python train.py --n_layer=11 --d_model=192 --n_head=6 --n_kv_head=6 --head_dim=32 --d_mlp=768 --vocab_size=1024 --activation="tanh_gelu" --norm="layernorm" --norm_place="pre" --norm_eps=1e-05 --positions="learned" --qk_norm=false --attn_scale=0.177 --bias="all" --tie_embeddings=true --parallel_block=false --init="normal" --init_std_qkv=0.0406 --init_std_o=0.0 --init_std_up=0.0406 --init_std_down=0.0 --optimizer="soap_variant" --lr=0.00695 --beta1=0.95 --beta2=0.98 --weight_decay=0.06 --lr_head=0.01 --grad_clip=0.5 --warmup_steps=200 --schedule="wsd" --decay_fraction=0.653 --decay_shape="linear" --final_lr_fraction=0.0 --batch_tokens=65536 --seq_len=256 --doc_mask=false --train_tokens=286700000 --steps=4375 --dataset="wikipedia_en"
Each number is 128 + 24 x the weight over its row's rms, rounded and kept within 0 to 255. Layers, rows and columns count from 0. The size above them is the row's rms in percent of the matrix's.

# layer 5 attention query, 192x192, rms 0.179, rows 14-31, columns 0-95
size [ 98  98  98 102  99  96 100  95  95 100  97  97  92  98  93  96 120  89]
[[131 145 111 132  80 133 122 150 143 126 131 103 143  97 109 150 110 131 165 194 101 166 183 106 144  95 106 144 126 142 166 121 151 148 102  91 119 163 153 130 118 127 114 161 108 128 132  84  83 107 164 114 131 147 150  96 120 147 156  90 165 166 125  98 145 168 134 112 107 137 140 132 143 156 116  90  75 146 160 122  92 152  63 131 125  96 112 112 104 101  87 113 121 123 141 128]
 [ 94 151 186 114 146 116 138  79 153 137 123 118 109  95 108 124 150 123 121 125 164 146 126 110 126 134 144 123 140 160 114  90  96 128 117 149 157 118 158 112 147 136 110 159 136 130 136 155 142 154 193 172 145 137 146  98  91 162 116  89 115 117 120 114 106 166 109 124 167 131 124 162  93 106 121 153  99 124 165 159 121 121 161 145 143 131 148 126 151 118 158 104  68 143 137 113]
 [111 139 119  89 106 124 100 121  86 143 154 110 124 132 125 140  83 148 118 151 165 149 137 124 139 112  95 121 138  96  96 186 143 129 132 140 154 138 122 107 103 157 121  90 150 173 151 109 119 178 143 158  82 165 126 141 135  74 169 109 142 161 128 156 170 134 163 120 146 151 144 105 123 112 142 134 100 131 134 155 100 131  93 125  98 128 116 116 149 100 181 139 145 138  91 123]
 [150 128 114 135 148 162 124 108 124 185 150 133 103 141 124 155 170  96 129 119 150  67 151 149 110 119 115 163 106 121 148  82 159 112 142 125 115 124 140 157  91 123 150 165 138  92 138 119 133 177 146 103 125 108 134  79 129 143 137 176 153 161 107 137 100 180 111 145 142 130 142 149 132 110 125 128 124  86 153 153 137 118 152 112 146 138 101 168 140 166 157 156 149 136  99 121]
 [153 144 106 123 166 148  96 144 131  97 113 101  96 123 139  74 136 125 140 136 116 119 133 154 114 104 128 114  99 169 151 114 134 140 145  89 132 156 148  88 138 145 114 113 155 112 140 163 118 192 109 104  87 122 110  85 110 143 119 132 131 161 118 157 112 163 162 117 127  91 103 178 145 140 147 121 165 100 142 141 137 132 124 148 104 123 100 139 156 134  95 173 125 101 115 107]
 [109 164 114 157 125 118 138 134 123 131 152 146 129 121 137 147 127 135  95 114 149  94 163  92 109 143 147 142 149 121 119 138 144 101  91  80 153 120 128 142 103 126 126 133 169 156 138  84  89 145 149 135 112 106 111 143 144 148 142 110 125 125 145 103 127 121 104 114 136 131 103 126 126 130 159 136 146 127  84 146 124 163 124 148 159 127 119 132 104 134 113 118  91 102 143 102]
 [116 127 106 154  92 132 134 116 118 103 135  94 115  57 149 139 142 123 126 146 123 120 129 102 136 171  99 168 128 148 114 115  96 132 124 127 119 130 125 115  93 158 118 155 125 133 133 117 141 142 109 149  85 100 115 169 114 128 129 134 195 129 130 101 103 159 127 111 110  98 120 106 131  90 121 128 134 146 138 130 132 111 109 148  83  82 164 126 113 115 103 178 149 115 151 125]
 [102 150 144 157 167 122 163 137  65 113 127 118 158 171 130 146 120 101 120 113 149 160 116 130 124  81  88 130 126 128  79 137 169 119 153 147 134 119 101  99 121 116 115 171 109 134 142 154 132 100 101 139 135  71 130 142 103 127 132 157 160 160 120 114 142 102 136 111 202 138 113 113 115 138 129 142 129 117  77 138  75 111 138 158 128 138 124 107  90  97 141 127 111 150 109 153]
 [157 116 131 136 142 153 124 130  96 122 117 164 167 101 130 184 132 160 117 107 128 102 128 119 139 103 131 118 104 147 109 144 170 163 116 125 131 139 128 115 123  76 102 139 113 143 113 111 116  91 159 113 141 155 100 138 134 126 128 168 112 121 150 164 115  88 150 126 110 131 140 107 158 186 129 154 144 147 117 139 112 176 145  97 115  98  92 141 154  78 129 109 125 135 142 136]
 [154 125  89  98 124 104 130 124 128 142 174 133 114 117  94 104 148 125 135 151 134 118  96  90 144 187 128 162  68 102 143 164 165 113 110 100 140 117 158 117 151 117 148  84 127 139 150 121 148  92 110 123 133 114 112 163 108 107 125 141 133  99 144 130 156 132 165 148 120 123 119 142  99 179  71 116 121 152 124 122 105 145 170 134 156 143 135 116 139 142 155 131 141 147 108 109]
 [104 121 142 131  93  96  33 135 120 119 143 101 115 113 149 169 137 127 148 113 134 128 137 122 135 161 115 131  87 122 144 116 138 135 138 123 146 109 123 167  86 105 131 123  96 142 108 103 115 138 132 178 125 126 130 158 152 117 174 159 127 122 162  99 112 156 180 154 156  99 149 118 134 102 142 150 148 123 126 143 112 119 128 124 109 149 118 159 126 138 140 119 139 120 117  91]
 [ 87  95 154 143 162 124 130  95 100 128 141 120  98 132 139 150 116  95 148 184 168 158 149 175 139 147 132 157 118 131 193 152 156 131 146 115 117  93 121 114 139 114 108 131 167  66 153 144 149 144 116 119 128 129 114 125 134 131 107 111 128 104 118  98 168 113 108 134 138 135 132 171 171 139 101 117 144 133 142 150 108 131 125 115 115  82 110 155 118 150 163 107 123 120 133 100]
 [157 119 143 187  98 135 175 145 120 130 110 176 147 132 138 132 101 104 116 173 155 124 109 116 112  92  99 101 135  98 148 114 125 174 128 136 137 137 159 106 127 129 153 128 113 134 154 107 113 117 160 143 106  99 111 129  88 108 136 125  90 110 137 118 134  99 132 101  83 113 125 123 145 144 119 119  90 132 130 120 127 128 114 127 102 147 124 144 131 116 126 117 102 132 114 106]
 [161 111 164 115 109 134 140 136 132 115 168  89 103  92  98 107 162 140 134 152 144 134 132 143 136 120 134 156 115 154 157 162 151 106 147  92 163  97 135  96 133 131 134 130 156 128 154 173 143 140 154 179  88 115 154  79 150 129 135 157  66 155  84 174 142  70  97 116 124 115 131  88  98 111 112 114 107  89 154  81 138 126 111 130 132 120 160 124 135 121 149 156 145 142 157 151]
 [173 156 169 134 167 130 103 132 126 133 151 106 110 122 128 129  93  64 118 145 156 132 158 132 125 155 126 122 140 138 138 142 132 106 171 138 126 144 152 144  82 120 156 108 138 150 152 133 143 145 131 115 120 134 137  92 205 152 185 171 115 117 126 133 111 120 143 179  70 144 104 133 128 111 131 140 155 123  94 159 112 141 145 142 134 135 128 106  83 135 134 168 161 130 140  82]
 [202 106 113  72 147 119 123 130 143 112 160 165 126 140 124  95 134 104 152 116 123 124 149 152 121 170 115 118 153 134 124  73  82 146 153 109 132 132 126 120  95 155 140 129 150  85 152 106 119  65 171 108 144 159 115 113 131 110 151 124 113 121 150 130 152 116 160 149 114 141 132 119 150 137 124 130 140 154 115 113 120 143 157 117  95 109 142  97 139  97 133 134 121 164 123 159]
 [133 152 146 145 131 103 136 184 132 139 161 111 172  88  91 126 124  97 155 113 122 164 154 148 123 171 140 154 103 144 119 143 147 137 146 145 134 178 147  93 157 102  94 100 120 149 130 110 123 142 194 122 148 168 119 144 136 105 128 148 123  95  95 123 102 119 130 117 124 154 150 143 122 163 132 140 161 149 107 138 108 129 142  83 143 127 113 149 160 143 124 137 113 116 149 143]
 [110 141 148  96 190 143 131 165  83 111 130 100 106 154 184 132 176 129 131 125  91 123 133 166 148 143 115 116  99 155 125  93 134 114 119 100 125 151 103 121 100 128 154 115  85 131 115 159 128 100 165 126  99 160 142  97 117 111 105 141 163 120 146 145 144 136 123 110 140 131  93  93 109 137 128 123 117 157 138 145 117 143 150 139  84 127 107 105 159  95 149 181 128 121 128 147]]
# layer 5 attention key, 192x192, rms 0.172, rows 14-31, columns 0-95
size [100 102 106 109 109 104 104 106 102 107 107 102  97 103  97 100 110  96]
[[164 130 119  94 112 150 100  91 122 110  97 120 153 131  89 104  96 104 153 126  72 142 182 152 130 125 111 188 105 112 142 118  97 144 102 127 144 132 138  82 172  91 109 154 143 101 131 103 116 105  80 112  99 180 129 111 152 149 164 180 128 113 158 121 152 142 125 107 134  90 109 139 119 123 133 132 158 118 127 120 155 129 104 123 117 116 134 141 104  96  90 121 136 130 152 119]
 [152 135  92  97  99 111 135 152 120 105 149  69 133 143 109 114 157 141 107 136 165 157 126 146 129 116 111  78  98 179 151 114 139 140 182 131 148 136 127 154 127 127 122 177 134 111 128 146 121  54 164 161 135 173 113 129 105 137  78 109 113  93  88 130  99 152 115 165 124 151 129 157 175  97 124 116 116 146 141 117 132 107  99 140 174 117 163 107 135 113 141 132 146 103 167 143]
 [107 105 137 170 109 156 139 111 106 183 168 147 129 118 112 143  53 168 129 126 127 121 119 142 120 129 105 114 144 103 116 114 114 127  93 138 132 111 115 170 137 151 131 128 135 105 149  85 143 130 107 119 140 119 146 126 112 122  90 136 100 150 131 153 154 153 149 140 118 114 158  88 105 124 141 143 158 153 102 132 127 126 122  90 145 134 123  84 140 106 121 137 111 158  99 141]
 [170 120 120 133 162 126 144  83 142 118  91 108 141 125 160 133 119 116 104 135 126  81 163 132  95 155  77 131 160 114 160  82 129 116 116 116  93 102 158 144 129 109 107 138 173 126 125 140 116  89 142 140 103 136 110 159 114 147 122 142 141 132 128  89 118  99 134 158 156 136 133 114 177 190 144 103 131  98 158 134  71 134 122 138 151 168 139 132 150 153 107 171 137 101  93 126]
 [107 146 115 133 145 147 143 172 178 118 139 108  88 134 136 149 125 119 123 169 134  94  97 144 142 172 149 113 115 153 165 126 129 160 137 142 121 152 167 116 158 144 133 115 126 150 149 105 135 160 164 122 162 126 122 144 123 119 140 194  87 105 142 140 144 126 157 198 150  99  97 116 125  96 102  73  96  98 102 133 113 160 116 167  92 103 148 107 143 120  77 138 178 124  95 139]
 [152 126 133  98 105 170 144 136  87 126 119 147 139 149  94 114 106  86 104 150 114 162 138 129 129 155  71 108 137  95 106 164 145 140 151 117 122 129 102 139 155 127 136 151 120 110 122 115 142 117  87 105 136  95 139 136 147  96 107 110 122 139 129 135 160 108 177 106 100 168 159 104  98 129 158 147 102 115 108 108 104 103 173 161 138  97 113 102 125 151 148 114 141 139  93 107]
 [127 147 128 127 103 101 157 142 149  96  87 165 109  77 135  93 131 123 135 103 107 126  96 143 110 116 109 106 111 149 126 103 119 167 175 113 128  88 117 145 103 130 141 120 140 127 122 151 146 122 159 126 134  81 155 119 126  96 182 156 131 134 121 133 169 119 121 125 162  90 131 165  76 151 106 100 130 133 141 130 158 130 123  76 124  94 164 125 130 123 104 125 130 160 134 132]
 [160 118 150 139 204 150 119 157 121 152 128 114 166 145 126 144 144 131 149 119 159 199 125  93 129 137 149 102 117 125  99 121 129  99 110  89  98 103 153 122  96 162 132 142 123 136 119 164 106 109 128 151 116 112 137 144 111 147 117 130 129 173 102 148 124 111 105 137 161 129  91 120 109 117 110 145 128 108  95 153 127 100 161 152 122 138 127  96 129 155 169 123 132 173  98 125]
 [146  96 149 177 121 117 102 117 122 163 121 154 134 170 128 112 124 153 131 142 122 145 151 163 128  67 141 158 161 153 105 139 129 100  73 127 125 151 144 121  83 103 128  92  96 117 139  98 112  95 149 101 114 149 109 122 114 112 124 105  86 152 107 148  84 152 114  95 140 115  73 102 143 123  93 102 167 155 175 115 117 135 153 122 101 150  83  95 116 138 137 163 136 102 140 129]
 [110 105 145 130 126 135 140 115 156 137 112 132 111 115 123  87 145 111 139 148 134 126 120  95 127 105 150 147 171 122 150 177 116 147  83 152 180 121 121 153  93 101 113  88 114 107 104 149 166  93 124 121  94 103 148 165 127 125 155 108 112 111 132 121 131 101  83 148 168 110  99 129 149 126 113 138 115 175 104  96 108 133 154 169 150 126 147 105 172 165 138 113 130 149  86 126]
 [121 118 177  95 123 120  99 149 154 151 105 146 123 135  87 144 129 179  96  94 159 152 160 123  97 117 125 128 117 165 103 129 135 103 124 140 117 117 129 106 126  98 132 120 139 136 153 126 142 164 140 150 108  95 129 118 129 139 150 148 103 126 107 114 148  88 185 176 109 130 100 107  85 112 151 157 165 117  95 168 146 105 121 125 118 130 146 155 131 131 139 123 151 128 125 139]
 [123 154 132  90 166 116  74 113 120 136 116 135 130 129 143 187 143 145 115 171 138 149 126 133 154 153 130 127 118 144 167 106 146 139 121  89 126 159 107 123 133 116 120 137 104  95  95 178 136 119 102 135 121 147 112  70 140  93 177 157  70 119 148 154  92  91  97 110  94 115 119 138 155 145 193 155 136 125  61 126 122 137 110 150 121 141 107 154 116 163 141  89  77 138 146  98]
 [129 147 115 139 128 131 147 148 158  59 136 114 128 132 127 104 110 139 147 148  99 109  90 125 139  96 136 121 112  92 148 104  95  81 114 117  67 131 126 128  96 134 114 140 131 141 116 123  98 137 119 143  95 141 125  96  94 106 136 153 146 131 132 127 101 127 138 128  89 140 109  72 122 125 155 106 139 169 119 104 150 126 109 171 100 130 118 145 169 127 135  78 117 122 165 129]
 [ 62  72 106 160 109 135 132 160 121 134 152 138 140 135 100 111 151  72 130 135  98 102 153 161 147 145 124 137 105 145 149 101 122 108 197 110 129 123 105  94 151 124 109 110 103 146 110 124 138 128 119 161 127  95 121 131 121 145 135 135 103 120  71 129 119 107 107 133 134  85 153 167 158 147 125 122 132 148 117 138 175 102 102 151 173 134 143 105 128 116 154 130 133 161 134 118]
 [126 114 117 155 158 122 117 165 133 185 153 107 126 133 101 129 112 130 148 122 152 144 125 141 137 121 133 141 133 147 128 142 114  94 149 162 149 130 142 133  99 104 156 157 135 151 148  74 136 135  85 106  94 106  95  79 157 128 158  66 137 108 134 121 160 128 128  64 111 106 118 113 145 127 116 138 140 129  87 159 144  99 165 131 116 101 121 137 170 137 168 110 114 143 139 149]
 [171 159 122 140 110  94 135 158 113 112 102  92 118 101  84 129  91 121 120 123 144 145 123 130 102 148 111 130 131  95 100 125 120 120 127 179 171 144 119 131 169  77  92 127 140 141 158 173 136  85 150 138 108 133 151 121 149  91 140 101 157 153 114 119 115 147 166 125 178 117 131 100 192 145 117 151 158 178 149 121 151 129  90 149 135 125 152 114 110 175  94 105 110 128 136  94]
 [115 136 132 144 138 131 107 129 114 143 117 157 127 148  92 154 111 107  85 119 125  97 122 161 142 127 142 148 146 130 135 127 101 135 131 119  83 146 114 178 112 158 176 138 127  91 132 103 148 121 114 142 116 111 170 118 135 137 135  82 114 134 100 124 147 107 128 159  98 129 119  95 111 145 100 158 135 148 151 110 159 118 134 177 128 104 112 128 134 126 105 155 151  86 116 126]
 [152 149  72 144 124 148 174 157 115  85 105 153 116 172 100 144 150 135  98 152 138 125 153 152 168 114 149 117 142 138 109 146 125  84 117 144 155 125 152 131  95 110 119 119 136 154 116 109 107  69 148 122 116 119 114 128 155 154 159 155  99 143 125 142 121  80 134 101 118  86 133 114 139 140 151 114 123 123  92 138 177 130 134  81 117 168 141  72 151 120 108 165 161 127 141 144]]
# layer 5 attention value, 192x192, rms 0.204, rows 0-17, columns 0-95
size [100  99  95  99  83 101 100  95  94  92  99  94 115  92  86  88  89  99]
[[158 126 114 100 156 143 138 124 151 149 126 166 131  91 140 128 131 171 105  86 156  92 100 120  55 187 127 139 128 117 136 169 138 138 149 103 107 136 162 147 107 113 145 138 138 123 155 114 151 132  92 160 130 118 129  66  79 105 111 133 124 151  90  91 123 106 115 161 111 139 160 172 143 103  90 167 137  65 161 127 117 123 114 124 117 155 160 146 134 131 141 135 147 107 141 145]
 [126 142 114 134 109 107 117 177 145 143 151 109 143 117 102 105 137 131 129  92 107 111 139 150 133 122 105 126 125 136 125 106 141 140 128 133 116  75 163 124 106 132 151 125 117 117 124 154 173 170 159 117 165  99 112  89 121 127 116 107 117  91 130 150  88 163 126 136 129 101 135 124 175 145 104 165 141 126 105 113 110 129 137 134  97  91 122 113 123 146  59  84 124 128 117 116]
 [103 126 146  90 152 106 139 141 156 102 115 159 111 164 129 109 162 139 142 130 116 103 106 122 116 108 158 124 137 106  98 105 109 113 127 120 128 120 103 147 158  94  68 154 161 110 143 156 156 190 136 103 142 132 128 102 103 138 148  82 113 115 127 101 127 157 127  89 128 116 122 112 122  94 141 131 104 126 122 172 117 139 138 140 151 116 115 148  98 134 124 153 145  87 142 169]
 [148 158  96 115 143 105  90 115 137 162  89 154 144 151  84 112 151 127 128 135 127 103 112 105 111 180 166 127 135 156  95  81 177 112 151 134 156 118 181 132 130 140 142 118 105 125 149 101  96 108 170 114 139  92 164 140 162  82  97 112 164 132 133 153 108 137 117 132  97 142 133 110 107 119 116 130 109 172 134 113 116 147 115 149 130 105 168 117 159 159 139  94 126 114 120 114]
 [138 131  64 170 100 106 100 113 108 110 119 130 119 150 101 124 168 139 124 127 139 140 139 114 129 113 132 134 117 158 138 182 116 108 140 163 166 120 155  87  93 134  98 121 135 123 150 130 124 121 101 115 104  99 101 137 123 118 175 131 142 142 139 195 103 132 108 112 154 141 138  93 133  84 137 133 123 158 143 117 176 116 137  90 100 133 130 115 178 103 128 101 138 125 134  70]
 [114 174  91 140 131  97 113 135 148 131 118 136 117 179 158 136 171 103 155  80 134 111 144 137 118 120 182 104 147 113 154 142 116  97 101 138 118 140 153 138 155 136 167 103 142 124 135  99 112 156 161 128 140 116 144 159 127 131 163  94 173 121  88 117  99 168 148 131 119 111 118 116 149 135 126 109 112 142 128 137 127 121 125 117 134 136 122 146 121 171  70 103 155  91 122 103]
 [114 129 121 129 117 125 135 132 110  90 101 120 130 156 147 131 116 205 108  86 131 138 101 126 123 106 134 113 151 143 137 103 152 139 155 112 154 104 142 140 178 111 112 111 111 100 129 131 124 107 109 146 144 125  93 138 159 120  83 124  89 156 123 155 155 148 124 166 127 134 139 126 108 114 101 195  92 150 163 125 136 115 124 113  71 177 127 121 132 102 167 104 168 180 146 122]
 [136 127 143 158 179 111 131 131 130 121  77 145 160 158 125 103 163 158 142  84 149 150  77 158  98 165  89 158 113 125 133 140 153  83  97 145 124 139 158 122 104 137 161  85 112 139 154  78 142 113 140 132  92 139 112 149 138 119 172 153 150 111 139 112 142 140 105 136 123 123 133  97 107 138 109 150 127 121 138 136 135 156 124 119 129 149 136 120 101 125 147 139 152 137 103 135]
 [154  78 182  78 108 158 119 146 167  92 168 171 158 121 186 162 153 111  93 151 138 105 142  68 168 111 102 114 112 101 140  91 132 129 132 143 130 144 107 142 106 115  96  83 178 126 138 160 154  98 104 122 127 122 112 126 150 141 129 137 161 129 129 141 132 115 107 159 127 108  99 124  99 150 115 140 130  78 164 145 132 104 175 127 149 134  95 133 123  96 129  89 123 146 109 135]
 [118 131 124 151 136 165 146 103 142 141 162 147 151 110 129 170 116 120 126 129 107 129 178 134 153 127  98 153 120 131 118 129 160 110 110  84 165 147 110 148 156 117  84 119 182  80 165 125 139 112 159 131 121 132 110 132 125 100 104 137  86 112 113  95 176 132 142 117 117 153 119 166 107 127 133 147 111 174 129 111 150  89 129 132 114 154  96 111 104 143 161 158  95 134 163 126]
 [156 100 195 134  98 160 139 109 130  96 136 106 113 128  96 102 151  97 127 110  96 157 131 107 127 140 145 102 138 146  93 164 132 157 131 123 105  99  96 139 100 135 145 157 176 123 164 165 156 164 101 114 110 111 100 175 152  94 151 100 107 176 102 123 154 142 141  98 137 135 115 113 119 137 144 132 104 122 110 147 128 120  95 134  90 103 115 118 126 128 171 108  98 128 129 164]
 [125 126 103 139 162 143 126 121 108 109 170 153 127 121 111 177 157 140 139 124  89 115 139 122  86 124 118 133 170 134 123 123 142 132 163 153 138 168 106 136 100 175 119 179 152 134 123 121 122  88 114 168 162 135 125  91 134 123 171 146 155 113 153  61 120 111 133 123 103 148 138 131 149 105 113 133 149 148 148 107 127 117 124 123  94 129 171 169 125 124 156 128 115  90 138 106]
 [121 146 119 104 120 142 121 102  81 157 124 115 162  93 124 110  95 160  99 137 131 188 167 135 141  98 143 121  99 171 135 120 133 144 114 102 150 127 136 121 150 114 102  94 139 102 123 126 112 126 153 168  88 162 157 117 144 148 123 119 149 115 134 112 116 141 126 164 154 108 182 131 134  98 165 118 157 130 126 129 157  99 120 156 134 143  96 144 123  94 169 203 111 122  67 143]
 [152 124 115 175 115 162 124 142 107 143  91 127 101 113 118 162 128 118 151 102 128 145  82 141 132 163 133 137 134 169 138 120  71 154 111 113 112 124  75 111 108 160 128 140 130 106 134 132 130 135 124 130  96 130 102 139 120 129 108 129  96  98 156 116 109 154 146 142 139  93 131  94 124 114  96 111 120 135  99 171 139 163 129  87 137  96 150  82 133 172 101  79 103 134 145 109]
 [140 121 163 131 141  96 141 104 139 125  99 156  79 132 158 142 109 154 124 114 123 100 152  94 102 123  82 120 122 108 128 148 133 124  84 137 120 120 147 141 155 102 142  75  96 171  78 143 130 130 114 155 122 128 140 131 175 148  99 108 116 113 123 169 142 131  98 142 166 136 125 168 105 136 133 126 151 141 125  83 145 195 134  94 126 173 117 168 109 149 172 177 103 137 101 173]
 [109 126 183 129  93 105 125 117 113 124 114 133 124 121  99 151  99  94 120 151 131 100 113 162 148 163 136 130 139 100 143 124 155 157 149 140 112 145 155 142 135 126 119  84 139 145 126 122  79 151  97 117 133 117 127 128 142 165 121 100 147  86 145 143 156  99 123 175 143  98 132 137 143 109 109  64  84 113 125  92 127 116 109  91 109  95 120 141 147 160 115 190 174 127 153 129]
 [123 137  96 140 160  94  93 168 135 127 132 130  88 124 133 140 126 117 141  84 123 109  94  92 113 119 165 125 117 124 127 148 166 121 149 117 112 144 121 144 115 115 129 137 145 129 134 111  80 129 121 142 160 109  95 154 118 111 150 130 163 121 123 102 118 103 104 158 100 126 130 108 156 122 125 125 109 139 150 120 121 140 114 151 131 160 142  83 137 145 116 123 160 127 119 142]
 [105 136 157 142 122 113 155 127 108 136 110 162 112 169  92 141 154 104 134 122 156 107  90 119 122 185 141  86 103 118 142 123 117 174 154 165 129 117 148 124  81 137 150 131  97 151 112 161 126 131 116 123 111 112 124 130 131 127 123  71 108 105 119 145 138  97 159 123 111 124 114 136 155 103 151 145 121 110 113 119 139 166 120 122 124  95 120 136 131 132  75 114 152 102 133 154]]
# layer 5 attention output (transposed), 192x192, rms 0.175, rows 0-17, columns 0-95
size [103 100 102 108  96 101 103  98 107  98 106 100 105 103  96  98  95 103]
[[ 77 160 129 140 144 147 105  91 111 110  89  98 126 137  87 132 137 120 121  99 136 173 120 119 141  80 134 135  98 121 128 143 150 147 119  84 142 143 144 100 150 127 121 117 114 129 107 172  95 128 163 115 109 163 118 149 110 105 151 133 142 160 146 107  99 123 102 140 137 122 101 154 141 130 142 119 125 124  85 137 159 155 122 150 121 175  67 113  92 134  91 128 112 134 123 142]
 [165 161 105  75  89 162 123  81  99 161 190  88 147 110 124 114 132 132 108 146 148 122 122  85 135 105 151  75 126 112  88 178 120 105 143 145  94  96 121 109  93 125 147 139 141 101 137 133 116 153 143 118 135 140 168 138 113 148 121 155 121 113 115 134 165 167 122 126 122 160 168 140 129 159 119 104 107 139  88 141 119 116 156 148 121 125 101 143 107  76 135 134 124 148 108  99]
 [ 96 134 144 134  96 140 123 130 144 167 110 141 122 105 147 145 124 112 148  96 152 187 114 106 133 126 130  96 155 164 155 148 146 155 122 151 122  99 133 134 115 151  96 126 124 120 119 110 112  54 131 170 109 113 128  97 121 143 112 124  95  95 160 143  86 108 141 162 132 113 133 108 144 119 124 124 136 118  83 101 128 105 157 121 115 143 155 106 111 145 121 117 142 154 142 151]
 [ 99  80 148 193 149 113 101 109 102 123 108 137 130 150 150 148 131 176 132 141 130 134 175 140 141  98 105 104  99 115  81 132  79 132 125 117 150 128 114 143  83  94 137 141 111 106 114 127 146  79 109 114  93 126 113 157 100 157 146 155 153 114 151 137 150 118 131 140 159 140 136 142 142 131 134  86 105 125 144 144 130 132 104 125 114 124  97 146 106 127 146 117 104 145 145 101]
 [121 121 172 112 163 178 148 175 135 170 141 108 167 136 179 100 112 157 130 126 138  88 131 131 161 149 106 160 106  91  81 117 148 153 155 132 159 152 133 173 115 108  91 128 125 121 124 143 152 136 149 129 144 100 169 131 168 123  99  73 101 114 175 147 157 120  90 113 119 150 114 157 122 111 125 151 119 162 140 152 166 145 133  88 176 108 179 120 127 134 163 145 102 157 131 135]
 [104  99 142 114  99 112 112 129 110 126 127 120 135  78 114 125 101 171 102  92 164 126 123 123 132 146 103 112 136 169 123 146 141 187 146 100 163 128 114 128 102  72 148 141 106 144 108 143  88 152 105 146  99 122 131 152 107 160  90 165 116 174  97 132 114 109 125 109 191 124 112 204 105 121 112 139 144  94 170 147  95 124 130 146 153 145 137 136 127 103 144 130 135 165 172  65]
 [173 115 152 156 138 149 142 116 173 143 105 113 103  75 134 152 151 100 151 107 121 164 113 115 153 117 120 128 131 189 112 135  86 125  91 180 129 142 161 106 133 157 128 111 134 161  72 130 118 159 142 136 102 143 143 132 124 117 122 127 147 100  94 143 107 108 140 130 150  95 139  96 137 128 152  88 138 112 169 158 127 123  50 139 126  93 135 115 161 159 100 119 136 126 125 125]
 [108 134 160 138 108 139 126 112 162 140 152 113 103 139  81 129 101 113 120 150 131 114 149 115 151  98 134 149 118 148  85 134  94  99 156 120 135 142  98 130  95 121  94 110 148 140 120 149  82 111 161 120 124 108  98 127 116 168 140 122 118 126 153 123 107 157 130 106  66 125 119 105 100 104 135 140 146 153 155 141 125 144 117 167 102 135 121 127 140  83 148 132 126 122 161 127]
 [ 97 121  78 139 126 126 122 140 101 151 122 143 112 144 114  82 123 147 154 115  82 155 141 119  90 136 114 121 141 133 117 103 142 133 122 134 126 104 113 134 149 131 144 155 125 139 156 116  82 125 117 149 116  96 137 118 126 123 112 127  67 141  85 146 129 157 150  85 111 193 151 115 164 103 149  95 175 116 153 151 121 124 121 103  85  81 135 103 131 120 102 171 125 113 119 155]
 [137 117 150 148 136 112 113 136 168 102 127 153 124 130 126 136 133 129 128 104 162 150 112 113  95 132 123 114 164 122 141 105  79 113 138 101 114 119 164  92 112 190 210 148 150  84 150 113 115 153 101 127  84  99 149 153 105 125 144  86 130 173 119 133 155 118 117 158 123 113 117 103  99  91 164 139 136 109 151 134 122 133 108 123 139 145 124 143 156 177  98 163 120 113 168 116]
 [141 139 109 152 143 143 145 146 164 165 128 132 109 166 125 130 127 118 136 115 135 151 138 101 123 150 137 135 118 102 146 113 133 166 115 128 121  76 140  97 143 154 120 129  92 139 145 126 103 143 164 171 148 141 177 159  41 131 119 121 170 100 137 151 120 144 101 141 149 162 109 108  97 147 106 140 157 132 154 126 120 121 126  98 180 140 152  81 105 144 142  76 147 152 127 116]
 [134 115 130 166  95 139 148 161 128  89 156 134 155 172 118 131 142 160 114 158 114 103 154 129 136 123 149 135 128  92  95 143 136 139 100  93 134 114 120 107 148 128 143 118 136 177 136  98  89 120 150 124 122 115 117 159 113  82 108  99 140  89  91 138 118  82  99  93 131  74 129 129 123 113 132 116 116 116  90 142 135 154  83 122 172 161 103 158 134 162  98 119 108 209 164 173]
 [132 117 113  65 117 140 111 134 147 139 124 125 105 152 139 181 136 113  91 121 117  90  85 134 162 115 124 154 128 142  80 105 103 122 112 158 113 151 132 178 134 153 166 102 139 117 121  96 122 117  97 157 130 124 117 175 187 109 158 135 119 112 129 130 134 132 163 132 133 222  99 156 108 122 115 106 133 118 113  75 116 129  98 119 101 179 165 128 131 149 118 111 123 122 142 151]
 [103  95 149  95 117 115 115 120 179  74 138 176 132  91 152 142 169 122 127 122 138 153 138 107 122  95 149 129 150 113 126 123 138 125  84 127 117 106 160  96 123 106 148 123  82 120 120 114 114 172 145 151 149 120 131 188 119 137 143 126 125 139  88 147 132  92 109  97 124 179 121 123 120  86 159 160 111 146 140  94 135 141 164 135 133 126  82 129 137 108 152 119 172 156 134 122]
 [122 138 123 139 148 133 167 131 142 141 158  72 114 131 157  85 126 152 105 125 112 128 104 138 133 126 166 107 133 159 175 101 162 159 160 100 125 155 138  87 116 148 103 162 117 141 166 140 117 131 150 142 118 138 134 129  94 143 130 140 139 109 137 146 115 100 117 160 130 138  65 121  97 118 166 131 103  67 111 150  94  98 106 190  84 127 142 150 147 131 150 123 166 119 159 135]
 [132 122 129  94  98 135 136 117 178 141 109  94 161 173 111 107  92 151 113  97 146 170 134 187 101 147 139  94 126 146 119 142  95 123 156 176 175 138 107 123 125 136 102 151 150 127 119 150 168  86 136 122 162 162 133 144 136 116 141 172 126 139 141 130 126 146 119 191  89 141 110 126 103 139 147 153 145 128 128 112 135 145 147 130 179 163 114 156 170 154 140 141 108 118 104 115]
 [108 117 110 156 122 155 159 116 136 114 120 153 168  99 122 165 140 159  96 113 149 122 147 163 159 119 150 104 113 141 109 115  49 165 113  82 153 142 115 149 144 147 101 112 135 151 147 164  90 119  97 117  98 142 122 149 148 124 103 146 126 141 158 129 149 143 109  93 137 117 130 142 135 106 133 133 154 116 145 159 139  89 148  98 108  95 133 123 107 147 149  78 102 160 132 149]
 [113  79 122 118 130 152 133 133 151 129 142 116 113 114 145 117 133 158 141 158 139 103 161 167 112 100 112 149 106 148 111 146 138 127 139 157 141 160 132 103 113 152 128 141  95 115 131 114 126 110 138 131 176  72 162 137 137 133 111 174 140 100 144  96  76 136 117 116 150 128  84 144  99 171 130 112 130 100 114 120  76 103 142 169 109 138 106 169 170 117 108 139 122 128 129 128]]